{
  "n_head": 7,
  "n_kv_head": 1,
  "vocab_size": 32768,
  "rope_base": 10000.0,
  "init": "uniform",
  "init_std_qkv": 0.0162,
  "init_std_o": 0.00405,
  "warmup_steps": 143,
  "schedule": "wsd",
  "final_lr_fraction": 0.05,
  "seq_len": 512,
  "steps": 2899
}
Each number is 128 + 24 x the weight over its row's rms, rounded and kept within 0 to 255. Layers, rows and columns count from 0. Numbers have three digits each. The size before them is the row's rms in percent of the matrix's.

# layer 2 attention output (transposed), 896x896, rms 0.0308, rows 34-63,162-191,290-319,417-447,545-575,673-703,801-831, columns 280-335
095:062134130135125135142102117086149144135112126168137146110136144101119108116153111121115132120130074146095105131165131157162165147109143129115116167140101163156126136115
095:161143129103177118157117098129135123100149112078157090102157130120175120127153122119123126103107120137156091061110145138128141112158144092164162160150169116126153183110
095:075152148135082164131122110141151111202098132097154105138098147158140107101109099123100088118146117121110134120155140168102161119132124121134154166142102146131142157094
100:134160176086137097101113118167169118101118137110132115166123101159130124115119151104208153173114116131155121154148098135119122114165093173118109133107111106133166119122
100:110112123138119132120140098118121110153143129160131162144105090130098169102124095123131132123094135114114126113111111126092150099149123129108152125153117101122092113135
093:090074128107106121109140100126142123131127098152149159140119129086112127142117106103127097146124146142129064146140140112119148141135152098104120156115126093140145119114
091:104169154122112141114108140089102136113130062111146143132127117132098153109119139156163134142158140139126177140098119150150156141104138107135176134112137158121126144121
100:147144132186120115099099138135135160105147091139142104113147097132114082155143140120110140096100129138107097121140090128134116106139105130100128104110122108121145141160
094:146096103152136171108150123137172140147138111135134153090121104129127144135175095095146122090098098148155153151153135123148132109122107096130163165087151152105099115139
095:174106161146087124147146150125159131131146143157145170128096147130098095180149166160154195136146141059135126136126158112121109094128131132102141113156173147153141108119
097:124170136130168095129136122168126161076126163118124112123124146135112133129137113138140147075174156145150167139173124154098144111094143141145092057193147121119116145101
091:144086094128134158122129150174146159068163108106113105135129094148121137150178160110087118159124111099156160142142150129095158107108175143147136092119122147117111136128
094:143105170134134111118141127136147164136184106100179159121151121136127165151118149163128111158139145097110111131120169128140140153115138111116101138112136133103093143185
098:094083162135179133104118081141098146107077215136127137124159130197115153107118139107094127103164146120143123097115123160138129141180120119139094133144157125110097155126
096:099175155148143105112126128145135105142109170129129120104112144136119140162163105098140174162152136123107165156151119150061141176120136121135117148127134203122142117131
095:162105134137133142119165122168145154162156160137152129164129115133103116140119109147159140139124133079118166121145134150079113135162140118163125112124119118160139160112
099:123119116136142136131137098154133142097092172102107146138137107150104128149114129128186105118104128111133114120121154128154090158133113133074131156108125104168170139142
101:148094128116120133140129128131112112104113111148089153107161125116151141144130138144109132120097106120126130153135101101122126128156137173145116142120098111136109098146
090:124126117110111128163144137164114147132126175125125122122138115111099152125126137127136181100099169128123126098128123125081137130182150147097104077138121099120133158139
095:155097107118184116122124146143098092096118160124141141154133147128107123142112128086095113083119127132088137112114161138131136151149123169115102120130154136111174168152
093:136127162115110134139092126139108129110131107129135096141099127130089164167118122124110130099140138115137149144144148129181119095138138145199144102127119116147143144168
098:164099152078120137142139088080129117135110145120116152134107153129107156140119162147133164149106145111136131146142088144140175099095070117117128151120141145112117122143
098:144133143155110134167106142157098151133113087125102166095149150101161108089142152152165160154094147124124110172117122112125118136146086137142122130135114124086120145157
097:124117163122112140128115131139130123126099137140124134159087141092151139142110132102154108110158107131092127170136140130129140117075144143091131137150145136132117169146
097:128126158150142146101123095087122116154130058160132179164112131094099136117122126155157155118122122157110129115105160136110149168151115134147159139103113117127198122120
100:118120122121104145091138131133094160099099153125136117149148147151171055105126111123097118154145115147130117089139099129108102125161140111137113136156123123115118107101
102:145173124145145181104107109111127097114145113121104117093119117108133121098114097153108152100135115121171119115111107142121097115130117066121136154140117116122098134196
094:109121144143120135141132109120165153136104176139102158136127082124103120144133132106157106114121123122137127128137132143174150140134107109128157084123136139119140142118
099:139162126132139145157171166118107136117124116129151112137122135147134151158099111153096143085184113132165119179141129091187105105112146136101139126134148151165133153138
098:171096135104092128128139133142150167132111080147144137141099125144145107108142102128148102128103105181113090148139110118108134122141102126140140119120148108119120115148
098:121166102102108141076119146142150149113139134096116122139153087101137131100137118041138152147106168103098136107112096137123140124171117106132106151147158148155101125105
096:090104106103158141129143117125171116098143068102093130128114108125111102133133144108089147081153154131167099099127132138139112158123139113161110122128109156132140133121
097:106168140140109129045130123135081116164094121154098108126157165160110118133127093180078119137121164152134095100103125155080117112109182160101095131159133137131134134157
095:104126154180152121127119100136081118153116141154079136097106134148099116106094123154143107128158141131145114120113133147126104128111136133133122135082135163117137128153
094:121144134087136136108103110131120090144147092133175147117116106144067160145120142133125132105127157102107104145173081101156145115130172131138144143084149150085072128132
097:097126127114109158138110139110137101116154113113147129098122114145115110126120128175134116164145153189112131155112124066153086154143117131108158122066079144120131093149
096:128154121121143107126123066113142152088115144171143115106130099096117096139145113175161130105175118119128127139148163160087110131154152120158109113142151139102110108125
100:108076087160112095129094111113116122144114128122106124099131107161135086122130113096120141133108130122108174120129083144109109149165101111129140127132139112123113174116
101:119178075127125167158113144148142188128161137146121134136135142126100151119121115136171118142127127148119120145118116123143137147135117119154157121162147126093117145102
097:095109122118110108130104132128103159079146089136130105165172115090110110116103117153121142126164145126123116151085133151091105160100162111154123100101164127106089115151
094:083170116148158096130139118130151139112124196153132119121120129098200116100111098157183099141121159134118119131107147117119138122106116097127154107121139129169140161151
092:146121142128146125130164128119169117122101167146142149154131120099162157107099141134160114132118156141106133124136149173105139117084105117126144108149079154160130115127
094:100131122106083131144101152135135125126151108110098159123152169158161139118107119146070157116108110095080133122129161130112160117111122128141146168150140150106089119140
099:099159132130130137083149122135123150130088133113151107164147126128112085126134150148128139190168150161132111151129133129127107134171147103104136142112146156149135114125
095:102092162123099115129133119111131128126131102140108133149097166144180198146099124198054125124179143113113121110127125133141156091128127174136132149104085092122129136142
096:102162119096130149146130106166125149121082094124118116127101163102076152146142098119064076153116072167172128133119084107116099148154133124140163140114124113125181126144
098:152118095135117182114085104124141113129138105088162106110161141107120114143121109114099125127150155128153152113160098172157125147126127131160119139133145089142069152105
096:141102095138136067108152094140131109131128076150119107148181102074157124093116124106092108113089159114184088120137118155148149119166142126146112120095084105138151139155
098:146127139161095145088127118101083152093100137132128167127131092103136134135117096109150113151141143141159141106139161143092164167108155094144166142146126129142125095113
095:111113106105104103152118103154183114144149104172111144147113161154105119121143167057126111128093120132141128113125077115139097118136135184149094111093147121174162144111
097:129123076125132140150133120129120115127185116096146143110121110130144126165087127082131142144134127102104145121121114143140093102102111165121074142152090168123135144107
098:133160122133117120111091093137137167095182127131153128164135143111134140124151127133132137076116095119130171150106111134094121103137123089133135116111142152104070106145
099:143162117119114121144120162154110132156149113134131118115144170136142128165123117116109152137153155158151137134137130133149175150050148110125094117079076108167078165112
098:102152153117171109132109143158136141134137114126150147146115105130159110127118103151119142113088150115136183125098145139151086143145104116118115080115117135112116126128
094:098175101154131155108141147151119109136101148121114152127128129118114092122115139191122106063125118112133112138126092145116128097142137145088113117106114133128114138142
099:111123130143122132138122086149104139153144111130103166149121113120147089095130125146138097130115124134167112107128090071093119107102142112111178136111100109151093119099
098:131114152180132134132173127125132128126115105147120142140076157122136152160111117152174179168145125102130166120122099152110087107093142141146164143091152141152097138116
097:158136148115128165152154135079127105117132152104137141148114086143153120111146141126154120099094119090124111147139130143142149165103096148112154109161143147078104113082
096:105161182138144177107125132134132125092155160165163096158132134102136095116126118109117135126158119121131066123102117128144139111121128117100116139114129118122116149148
101:141138168119104086147126098120098086097147127141116144159114100146109109173132120136090113146125138118156139077123105149109104087111139154072131157119141167099126112151
098:121123119128157138143173098161065104135115157109110151129136096075141082138110108153129138100117151124179125126102120117150126122121130127160154113131111147129120149162
101:155112128139133142146125114144121161140121103129119134103094162095145115106132128132115089093162128141131163133151149134130138105150132132133141117172143123128103130173
096:170148132153132109148119126156090103123128126100160131132096109130167092107092130118164123152089141149152189150164155104134199129137157145092130141136120162094122144114
101:164090104086090133082148138135102125113106134113162138081129094121085128134123112143166096124121109112068132106100113132174166109125130130135134139140103092099108140148
098:093121107149141106113123099100136139152135138112124090114143132099144109114120115107157128135117154097150125121105147166111149164117125149141143113128133143135140142126
098:090129099126139119121124127049146139185176116144121105165137112115143131134123121105136178152132114130151148087157085133111090133140109128136144121116139144114098108105
096:102159125091142099135162173137145165134118106188122123117127145136088155165128176071167115100135091163109131103106124089141138136126082161096090119121117119152126135111
097:141136148140078151170109132094161125150107139145104112125117165102159128114146108166146143137129137074164131115139145116150156169154112144109169139162136121111117084149
094:136136179094121131148139131146098101116114135135173159142135131178123145132118139122112127121136173091126157149152134126132120132126150110112139192137133096126090077115
099:122121135140148142130108165105152118162115107145113103169125140154123163110160160160150113148083143163152127131109127115110163131133113153102140093114101140155180171143
092:152147101112112129145132140122096101159146143146107155089135132161122154118112126138087134147161069111111146083088097132142135124091142187158144095140119136104099093108
093:140129147134151097170105127107097103136165122151098098117155156096135135154112148117132127112152127082087088122121162086129126156099124108143119123154145123114104114124
094:136129095137083105158172118130154139108112121184141134091141127153059134148142102167144134133104145111134157158114134148118093134119099098116121141108140118117111148120
097:171150173112145161128126115156110127123127132144116103144132166131120149161124136172168118149128100128104145118102106124108123149103120087175122106126141085156106134134
099:100115123147128169108108152117073137139131103132124153106161134115099122123116121106142085142116135144139105080159138138116121138129140089131145125134140094147186139126
098:153145116135109089143123112136136162103130159123141147124113094130138126114154125108147160121127122145105132117113168114111147112132135137165163090103134117114057109155
101:140129164140121126148102114103155122123152154150125100097132114137151142179116148117126115117141117157135112097116071109145099089115091106137168141135152134124130148104
097:170112115073124141131121126148140115162128125168107154108138118144155090120134159130145104132186141120079116166073111110121140146082128156176132150178105097138114147147
093:145125082125130134122064150203150110095105154126115153157109141082137108138104084134152087121125109112097147144109151122100148112142142158151093140083113165063110105080
096:125132121124126121074112118118111124139111124124126089084149119109126149107145073129138139123116140118112106081145150143093150122141149128151142122135066150130125126093
095:142137130124128134123144158131128137138142165120140125128099123140090161124164148129149104096115106144099162061158166105098115114132128128136128089133133090139137099131
096:138112140136151108194140140172137142087111172108119168128127118117126145105104126099148103139142140108109113093137106127149124145121103138129128107126111158158083117103
100:170105167095173118110092126170147113138129103134125124144124103145115089159129134141159108113083107143110093167158157095130118119161139140139131143168158131132146126146
094:138126138140120145137132142115142074126140147123142111109097149130122148146129168122109141116138122121128120127126139112106138150125137160096112124092141151171171121087
096:138097155130085123113125104090132118090164118148143120134101128140146133133148130135153105125105154137133103130116155086152098135130135123138148094162166129116094129114
102:132148111105132125093112137133140131143178103105115131153149133126160143089161139132140119148112148102130155137097128104148101148166124152166089112094115117126126129188
095:089184111124160144164099107111135094097143111135145110138107166116101085092114152135124103110117123161142128139114136090117121107133143141126171107107142129116156144104
097:106181111089138137118079138109089140159173082122162145138115149143099136161142133161128134134155138126138144090110127126084162136108122105100142124178150111129173124178
100:076137117191116129116140110113110121108113073141116131145112145144117135113181087140163171148117150121156104104194152147132108148147163120087151109131100143113125113131
097:123135113115154165097113084112112102162156130138104183119113152135091140094123122148196153133146091086139098139130121108150188102112111109159137145192112149181113113082
100:138128101130145160135139105116136116123162084128106165138112155142115122113133123154115146164094083128089095154119160098174141128172133096080140124100092122141165096130
095:144173107132120089161139106106146129143128089085129088101112150174133116135142081135100145113126151134121138120101166129094096150123098093135154115116170088105169157135
101:131172112162104147123127122133155127139119168136117115122107143144146121081117130138148129179161152145112145171123113110175161143146133118147151104133172145173099100084
100:172123134108123146149083152140130118096129137116119132116119107119149128125147111113161151094107114129144141154108154148165135154152130126121115142133107121115157102185
099:145107134152103153117127149106165152116180116136114137162127147108141152117106180146125157119081120140160104126103124141125122130111127097137098163082128157117110111133
098:115080116098136122156130137120165180082136085135120181126148153106132130094165127156150147127151141144176125139125132141146117081114150107106154147136156136135150149106
097:140171124143138105093153097156155106108144149127154174149154130151155176103126124112096159132111110110127143136110129107119144117116154154134086092122101113150126138156
104:092123131110112107109120137124142125150132133164108168127112118122161125124093147157121158128130145111099131111102165153139118178115087149109108113106088146116144134107
100:148152130141146146121140147123112179092163140107124102129133147125122132126139112117150126154162130141118151111119117106150149104140127132160120111116134115130113133150
101:179121134162120113126113066154142116140120156091083162142136129150131138179186164157132145172152144122143106116141192120150107109111122145120090155070106143103133150072
100:120095102138119165127126125103105127130124122135123126109114113132135131097128098110130134126082138123166095108111111119195126144166119098167080119123139108166154087142
103:154124158187111126141097157110190122154115108104155101116119162108110151092141140124118099124152157102106115091103173088077118139144144145098146164073147114114143139120
093:117076141086103082136190168092132121166100112112105111112128106161108173130138096140128130135140133171151089160131113102111143136124084120117134137151124095109168154184
097:112109145114140118142113195102114116140098136120146114123170126104136117125119126109115094149126119118112137117110104143104123132141121132112122147068146132136145109131
101:119092129118156164138153138092177113130160143115136165140123134130151116109096110104139123126128185117106155134126096054142101138103139147124118122124118146113139119093
102:111115158128137093078105154123117129157141152127193144125095146112157074141128156116161124091130135121149131153083172145128114114157142085116151092156138146076113134117
101:139130107116130074096115130068131150116109132142124141153124094143157105106120091144158138101122130141134105099131101137153132074123126124139141154145130138159121148182
100:113129121130132129127135111143111111108142119161136158146114112142171129084159087148148143149116146132061103161103107147099134118094130116133145096114160167128138145158
101:094107113118097136145108120105117133103124169130112149139123113132126134129100142152135155145142119081149133151125164126104139150147139125071143116114128096106138098142
106:096167135133116131157101117100120149177137136150096121128149129146136108126123175165121134171068095046112148125102123093105092148151110106134155161134161132138111130082
101:125126167139138113099144155127165116097097109145125134150121099099119162122119095144130123153131121110123135150102103151134100110128082094122116152140095141159146110107
101:152155093150140111169130138108124148144109082122130135115172136138145113104114112100152149136115131154116116087144093094103114169114129137104145109122158142104143096137
098:167153115119120117176107144119130127123102115146112130128164151158093083098130117123099098168123088120150134114087180138124111121174139137164130116169125103129129137124
100:156096119154094107124156130155095126089143149132134131162105144116102131139117146125124136141145150141127132147162094168159134091141116095127157126116126128195130116130
100:144117112147140108126088116124106143084128142109130148130188110148087093138140153154106130132155105118095100117102114153118096096106122096149142150133141132153100132181
095:125152148096117145110146132140111122105071112111085113091127129133138148094105107092119089145166126080131094114124104153124147135110140109170146137102138077089129104141
100:128173119147095116171133106089158127162144113166131059142136127128070138143143149138141155072130142082109119112126161147121128144079141145115143141124144124126104151048
099:138107090070146107137132124101173124107126105153133090132130067123130162124127086094109160112128092107103122136148114107151110160147111133117125123137130164100138133109
099:148141133130099061080111141131070112114144117127176145091125147123105092142121178102136169120149151112152071193150116118145134092127117096150115137165149114147171088122
095:152079093141143159163165134152114109103129137130155157084152093130099122136183118119133193155129154169174122111131144101115141145111126105134126096101204140132111118120
101:117117142109118117113104143163156120138124161120140121155159177095177113117126150109143129141106149118130124136087128137108111150114160119140099115141108132136050081112
101:155131095178109129149138130128140139144124131161147073136135108131142164121128113125127112100120117152157152117128130133130072124117160098152097153137154116133120167114
103:106135117106152117138151143168167126087154099114137107115118139150112114144137146154141164175159097141135115167090111089155117127139125183099179125142117120114126094103
101:119136086143104135144132112127096124142100145124135119150135094060088083124135133184082150164062109067130114120130095173122129108058082146129137112108120148168171106097
102:171127127088156161166152108145144120118112110099121128136072169134104153117113160112124150178136131117128174127128123136117104123169127112153154107118114135124109135156
104:112114104151149128108130128159092120112132146101120104135115167152112115104137123133101136146153131136156119166144152156155133147133130113136143129096176123095116125130
101:113124099124113112135117167156089119129133137120132161104103158116145122127109114154130144090128160154117154105119163139132156124106129122126160107159113146171108129126
106:079096130139097105153129133151121112109175142155151125129152106145132117149108109119075124105056104118138067139117111139108122116157116123099148129182140100129128128129
105:133084111134118136145175149094095133101128150093084130128129107136173146087086119113126096139126107105127130124137166122153141128142174126137175137149120126144139111107
102:080109127149182128134140153162183094111132110124178143133138106155099170140126172159159128112108131156135150126111151135100118105130143121169127120135145174142097128157
096:104146104135173116132132126134152139145122127149097088173125146112162143157130140076131155090115127145144099145147119142103109119145125137128175125128117114174185142117
103:096172122131161133065131123111164107116151148136100112142123128136093088128134124114128098127132111105151144058153116163114113147141123138120115132097094127131171152131
099:168116132100125128135163110137103175102146127132117111141136167140083135195140147071063135112099143131167120120146120167104125119093109120175119165111119133123161126144
099:139182108197124176117134141162153123154131127150118093146137160126148102137140131133107115133094129134128146169112116083148110097154144154138132141107120107127146104166
111:095159123106127125095147102138110189117108154143111092122109135099110132107133162167090205115143140156128134122140156143118142159113144160172150077144142150143118153141
098:075102124121143080142089180115139092112124076151122136144157106107103124133129101124148110103094157170144142154166130119146142131118134109152127156097144134109110119072
103:137119121139137131106111142117063127152109116106141122177123118158113127144159119149123100140075085142134108115140105157111099154156142133164092117121136093128103108152
107:156099134122118153143097099101125136182093144120136120126087115155132142167097186120083115136122181097140117134092146127120142172099183123141133104139140197128117094111
105:144141103122130157093146145124164128160147137166111160130149141108139164150149113172145122112160135081117124140147130119114163108152121121136100101125118163142130102131
102:141136144132170100103128175134130146062143124094133100128119153121125146163190124147073130182158108165115122142157142115127130136160117119118135129098156123128153098092
101:102108096168165161094142138171099140118169162112136137110121121097150107138132127126108170109117083158130107144137110115157136128133088143112117109097128108112115127071
101:093080135151123126140147137084110174132117178124125136094196105133098114066156135138134093086129159133148112120091129098148055127126116153133138114168122191103100140130
101:120092151143147104183107132114135117148159158166119146149128124120194126141126126142134113084130109128149091107141128173127175166108126101133150172147156110099157124123
100:125123144101133147081160135128129124075106105124139114115161105138126086137107144119135104116109130156104111129138165116139147135101145119127112134082112134091130096113
103:143121107095119082128111123091167083156126159140119108099126121115142133101094144119138082105138098129133176127156088097110164108175140144152163149107100146136099119158
104:121146104131118145159136124122123169107111123124148145133180155149086160183124122129153163155131146163133112154149113158157193092174126166129167105143145126126086143169
104:086128114062126071096115128070146128115166125132134115147143116143153142174127111088118110137126143141139132120130114137118140137096121164153157112128100119174086145203
096:157095120097113133108154129150115113159141117125140115095083176135150137152113112153174142080160161144132076154171101128160187126103118140125126148140172127126099109139
103:106117162120127103134106140167085127131132140176094102142145107126161135161099155097120102149110133104111131142117142134124177121144112102135132115112126123114144140150
103:122138158102137129148133090119135160149152132152128094106148125115135107110085134155109137141096112144055113095089123166111097153162147168127158118052092135116139102134
102:128158163122108154131119112141117079129115115158100119134132124127136129125086190121128117111146147091122168139134082119134123142143146151154098142144122114138133105132
106:136179137116157145136110132118106129116094151131162114161160134158155132119159139158132129098089129129119144109117118112156093115131131136158105133126117149147121184107
108:110152109095139124128140148101111130152118128167101148150103127147067153173109174101131122136156109132126134100135092105091160126123121137086132143079128097161157128104
106:093138123130149119099110138123080168128105118159147159133125133138127179121132138153101147116106117119117104092111160080114204096157101126179135122149143125142120155133
100:135170123114137112123186180125133120095145111152123186127144130157111102152136137132164113126132086143130120114116126120155111150149160145125069140081114132143126100186
106:083135124120140105118141124108125133134164132114121117112125176103115128120125150144171140175093131150122057107162093118118153093151117178175129102116096120094126142123
100:080154105145135117145165141094168123110115112133136133192153068095149105115145146130105162126153087097116119165090134082148110113144117141179119142143121113063089142128
101:157123146130111134111106121138106125134124138156126161127129122142175072136115145137114139142138151138105129140098113117090111171117107128129134128109132078185143122138
105:151087160080099125139132112144100136105120098108105089117113106128103130132135131149172090130120119106101146121104142135161142137118132149124158166120121121123146141113
103:122179170154164155115116118098137089096163109135150110117099153113184087144128093125090103125075130115130159107146101107154123110148160134103095132124136107099114121120
105:125127112063142147143107134106132135131106113147113126148146139131118114124106106132096160121110126095130078121122131109087130090107173115090087162125124143098106115107
103:097135098111148145149152113105126107124136138142129108099146109103084113144145075104132100109152107101162130105162062094088163112115148139153143079156134083139170131155
107:109148147142127104151116093146141172124154119112114154133124148118126151125151089131154117135129098112123121107156152138165106085108173160113171152144117136082103151122
099:118152075126110124129122152112111169164130135121131055144160117098120126118158130113180103177127114126116137151173148144131126141150121122135121140114105139142110119147
106:160118137076113136125081112087136103135115125141083108131136122141140099125130142128126106142157140167129114080141140103119116163118148104092102151138109189154136126112
102:136142126160118095126127163140178103109127137124161127137110163164141142079135139109108139126123126149159099102134120130130128116176114134172122149135107102112169156144
101:075107126152090148125122145166115148129103151128087111109108165108120142121164136112148120140085088114172071082144107128130184116123113148082163139132108106148157096105
099:116124152136111130124171139138156142104128116097154077137160126087125142165111160110108075124149147127152127128128139105114121145087127135166102143138150136124143139105
102:129176124147125112141095089168147145127111097111136119110113154121152145122117139141125115107150103140129103139118133130112146118115082124102101154130096095134185152180
103:137136131118151125116130144115161147133124119152146139079125094147091129150107097152147129116152153187149116109107193146122075120154156094129122128104080116135136119153
101:118100141131118105137126154139110184164095078085096120132098143136161128104095118086117126106089141140202171125153101126082129136097099127146159122128141156160091086139
103:109136127124144105114176144136084126121111148109139108133141093109111139134181128102118120140149146150144093143139132124153127123135155134138133153146118107120164154113
103:156168108130147146151120128134107147114164140143159155118108093077182137126139134183116150125139122174117132154136112081176109102129128084156120094108183127085175173165
100:085106139095142128099119137140111111141116132104125136110067108117088138123106087147055107133121178162120149166128136125129141127155106116127148109136143147107066140086
104:106141114130090150118145141148116077163094109106129099119145153105165098118124092139092191128109161080131112119126117106107124127144171166108130130143135151147149125076
104:156148119136115138172122118109073123094136117138112177127105166095144132111120134113090137106130162119171151127133161100148143146156117169118122145148153149096124151089
104:153091142121120122092151103149143118103104161100104127094100116153105126105129107101104112112149154126153126114109143134109128121100098110158129126114059145129105158114
102:122099091094129117120128165170125122150149123132127127128108142106075110122101112105146122093083123131111123138139122104134121133106110102151110165105143115144134109177
102:124123165125126152115138149088155135114131149103135140139099135098121123129139135127101128149107061132084149148109103141099160133128155118106131105136158145106147173145
102:151135160167114135104072132134118150136124110087116144128098134172122132127139124149130138107141166121138121162156151145099085148178147164120091211159140111109098119134
106:154089117130151179124127178188155108106148167140116124157088113178147110159144114151144131132148149097113122125159142107130136136142128122163114145167125113134128167147
106:129131149124125101081158137114125157144149126104127163153169127128119129136100133131084152172129113153133173135123142118145099121138140111117120166129140123106118117142
099:160132098168104115117176165058099121115150116139121093151137118107145132124111104098146107111141147114126136112123136108165107139190130123117185095111166104144113147166
101:111127106136081092128127131112119132147129139114132071096123152166157138178125159135190152178084142136165157140108139107143141160164132146165153140177151151133108155171
103:188115084181112101095156107161181106122123124170144134105112098113175128150112162113169089105155160114124118165153134122118104177151169131168124136109090153139118088126
110:107084162132142129107135154103141108164137155147172139138171184135116149150124146145150128112144095142080151112117140122107135109146116116121108131118137096124145128119
104:131132119156129151133137117116135140135136140186142058143106083077116181138128112099163110079163151105147140122121154138091173152121095112156173131133089131121110127102
103:124159115095076094192116128102122110068134110111124138127123099122096120164135156108156135115123132130104129136158144094144173121120086138128136106144122074116161159100
106:183150168155141152080128090124146117123133104090143081127107117136125134119131140155118163086104076109084132130119114135056123119161118181149111093144108130131108072103
109:150110122109133133149130177113136145134102172137119119155098148083139169165127131134140075103165162128099107095109164129114147147091163133171141133111130110133120119103
104:085116154148160103122109093111137147089101112139110093118115143132144145136131150104151134146119104155160108080142082173128172101120125177126120110162154096118161105124
102:103189135147130108145124113155125108094120129184098107108121123096159143120139138136130089130101139107146120098114101061126102132118108107096170117117094122134127074125
104:131148100118146128131120133123164135115076109110169127148178125116104095147127130095151152156091132132114120103111122137131138128152121094163173089146118123099118101108
101:122142147124108137155119110149152059116113153106140152116094104116140151128112141135120123170129131121121168182139127117131131135181128111082113101094115125079164080158
099:122137114093130143172134128138153125098166067096148122145105136116141159115128147172194152118116094099145103121111085105079126087151164112111099135129135156152140141138
111:102113136153096097159105146132125134152166121159130137118142140101101124135099080128120150135076128156108150158084131132065095132126126121166096099113147076099144131143
109:123132121142121137128184132118117119145120131118142123174104139111148127162152128083097123138135150099153112167134113135104119143150158105142129133093146071054118150088
105:154139185123081150131124083126116124162160160128153112120122099150136147162081168132089129066102155154155136102124131115085141094096138150107157104159135116119152151151
106:125140153170170110143116089180088139118150150174081138115121124116149156141162116106128124073152123155145143139148126089130100098154096150108159106152194142127122137119
103:092129124153117118110134153119114108120118127114092130092114172128145138141131144119124142118096117164143159128130130164117131130157112156128114151142149170074106138074
100:142110147138158131117122158078070120115082106125133135117118116119107146111132148113139093167091109101108113117110159139119091144136150140128115158171130119099101136122
103:158182176088123186123089103115123093125136138134156094100131095151122139141118165118156117121091153108118197138092117115149137125116103121136132128134146173102146136123
102:090134105128142105132142180160126099159118156153108101105156135131102154104171134144129136126085145137143116156130121092167157102115135114114147105125128123132158142118
104:102112105151103106124125152163120102144136105136142139131108152069129103179111102108116148143120135153113116160164126136101163163108131140138122134103152091158139138104
103:140159171143087122088109165169114090098111162115167090135134119105120101090132165126114093139102155176123141133128142102140118106128154098111137093125155132101109156133
102:126132122128109076114140148140176130160150145148115159120095122118083133106147120156125129149132124117100156116145137084133130119092126114099136096114141152142112142174
102:117173115141130177085136143149154102100151109112123156112155136121112140157098143139112111125127095140119125125138153114101132152110124119075141108113153151080115130139
105:109127149104089118107124114124099139127114169138135140139082160109125100131180115133180138123140115115108138130162156113096172138160157161136139144138133151125125122116
103:148134104169103133128138132118131135138110127136175139136140180119132145127104073173100144169116159177146134085107148141115135125109106107140147136138114142150152144098
102:159131118127168128100122172133104098079123117122140142127138102141144145138109145126143118128141114148147137150106103107139117118158086104143165098136122156168135115148
108:102104125103141145080134106107101154120157128123163118122151097106170089115115148096149116171092126141115139101100135129115132103139084139123118147138135132175144109133
098:163146124170093142110166138104186145135135137123131157169116132143155192126139133093105105116131089091114150163101104135094114125128132140132108122116096172118075144116
106:145152136130114109142105144141140187115110180128121103104111128124110162121110114133096125112131111092116156168142109158101152097139069134119169143134119117097147129114
101:138087153136111116131171123125132126110151155088125128105140170111107105142121134118104131119140123115151171121111152152096161093134146125121090100140145135127139144066
# layer 2 attention value, 128x896, rms 0.0268, rows 34-63, columns 280-335
099:125098153130096129137127133138127131153102149141140121099110125131131088136179135144161080156086110094096130096120117096163130100141151124112116115158155150114110134128
099:127104177155117123172105122108139124142151132120119159133146144104132167122154132162125131157141111128107130121125163075132157144150148102096155130187090119173137119155
101:073096127169104117114143117128132121134141072158176146150201132140108169132142145112093111091139109124121085131129129166112117088141146130103148105106118122119131152094
102:139140124130117151142070128143152109146106073128140134140129110096073126126139068114131151158144110115132162112134139155101125160115120129123119167166146121095109098121
101:149162133125183174156135121117137119155158133143111114146113137100119114100132117129109124106104067078129124146172127112070109143175113176178168090154148155128107117138
102:138147072175086151095127150127116144118114125142112131158125132073127148170140158161137111125134139115152117126111145142144160154145145150125152135088157158098140110117
098:091145111118115142121161125135121095118066126100154123119111104110108139141156097126135084094134131106163149146164095118143108142136122128124122110098111146146098146155
103:095140153104097108083141106145133096155130115152146107157152085084112091112123129116121126128133123130156125118109101098097109153085108114129148146121135129139144114137
103:114118142136116160120141127127133124083109143149163158082119134133150142105120163107101123154091071102128166161123120158149146101138148134142150113175182120123152118084
101:157112077167158114112089140147136096148149141081106129098164092130134119172124129128137151115184108107161105146107110107084106083080122152140124168177108126104122088119
100:100114110093129121074126114142066091132147124088111161132122126123108123104162110109107135064132155122090113124144117089140129135131124112130188127131103109153139103090
098:134149109150101147119099129145152121098148142149185120139114138131122089094111140120159111078180119138124143121122153142079117145122118144113156160142150119137082104148
100:128154114135114156096135121108150122154118083134147133148119135127150122169117175129109105132130136124105126099109149104107124102145120100156111091163110108121139110109
097:134158154124128159160067134106114131153127161187136141122095096142088093136128153141146109125080084108124149099153141137102133152171090163152127127141099124164107168105
099:148142118123150168104135050164132103167128129134161154125157133128139125130134122142115148098180148164102132124152124130122137124116163148078128171097098130112100119093
099:142113145163149139124100120141089131143116140145093150166126185110115155129103119075131116120100106161096107148155123098135114149127126108136096151146121138109136133134
099:093129095178156093164112147137080145143128129097128169169135159126111138146144147154138143154192112145121134103150122068174106138150113085135105128120115122127107141076
102:112092131150191101094146110154143126143136118116123126176158104150099127116134186102160118122103087178109126118121115103177106133093103110087091145149144141114154158177
099:145166099158141119141153121172151127152131128104145134162133175125130140131145138131107144082119120090149111135149124132152093112100110189112176115069102159123107139145
100:130138158078094145112161130143098139108186126111098115156100166150115124170118118116142122118100158096122145146160144146130114098078117098105164127118116128141104132127
099:119137168102107158134166121125070111108113125147124078167086106111089097129133129122150118154184108158092141145130154136093132114118127129137140126121083144140132102106
099:137088159145139122150131131111145159135123158131090156108064107104131171168130126140126103124115171108132099164142103088152128106164115096126115118191128108148148136129
101:158114091127143165120148129106111166127116130115122132124127096144160183158139149178106107092110136121137103104106178117137100098099137113126175102095111095073155103119
101:102154152124171105114168151136111123128167168127141120091127117094163137086122097130160116140089132095149121132162167117139145145124179117083124147080104154126133138119
101:113153126168158148097145151146148150167122077149158122151138118105140124126150119163125150115152111126107103103160164110176120114135136151137166137107118130113117112149
100:118143097129170157110143129209111119076116132130099168171140099148146160110125122112074105159103123163141135153127105106121145127130153151133112131105124116123141126099
100:157121141119110165120146129138135137126156165106132120169137106140122116145157124131129162163164127153136156127147120178136127107101124141110164115100102090134112110165
099:097138123154148130124167105153136146073095166156137127136165119115094152116154097134089128116146125115149163138127108143124154137113133096138136144096148135085152162107
100:094133128094165117067152163141154182115101141099132110137111130116151122136132090134110080141113113132086155102145120125093106202119086153152146173136083147115143148127
099:135132141157111130141097111057116109111116146114115114114093150132127126186115132111129152122108139155109157116195135138127129135114117124171138136120111143119162116144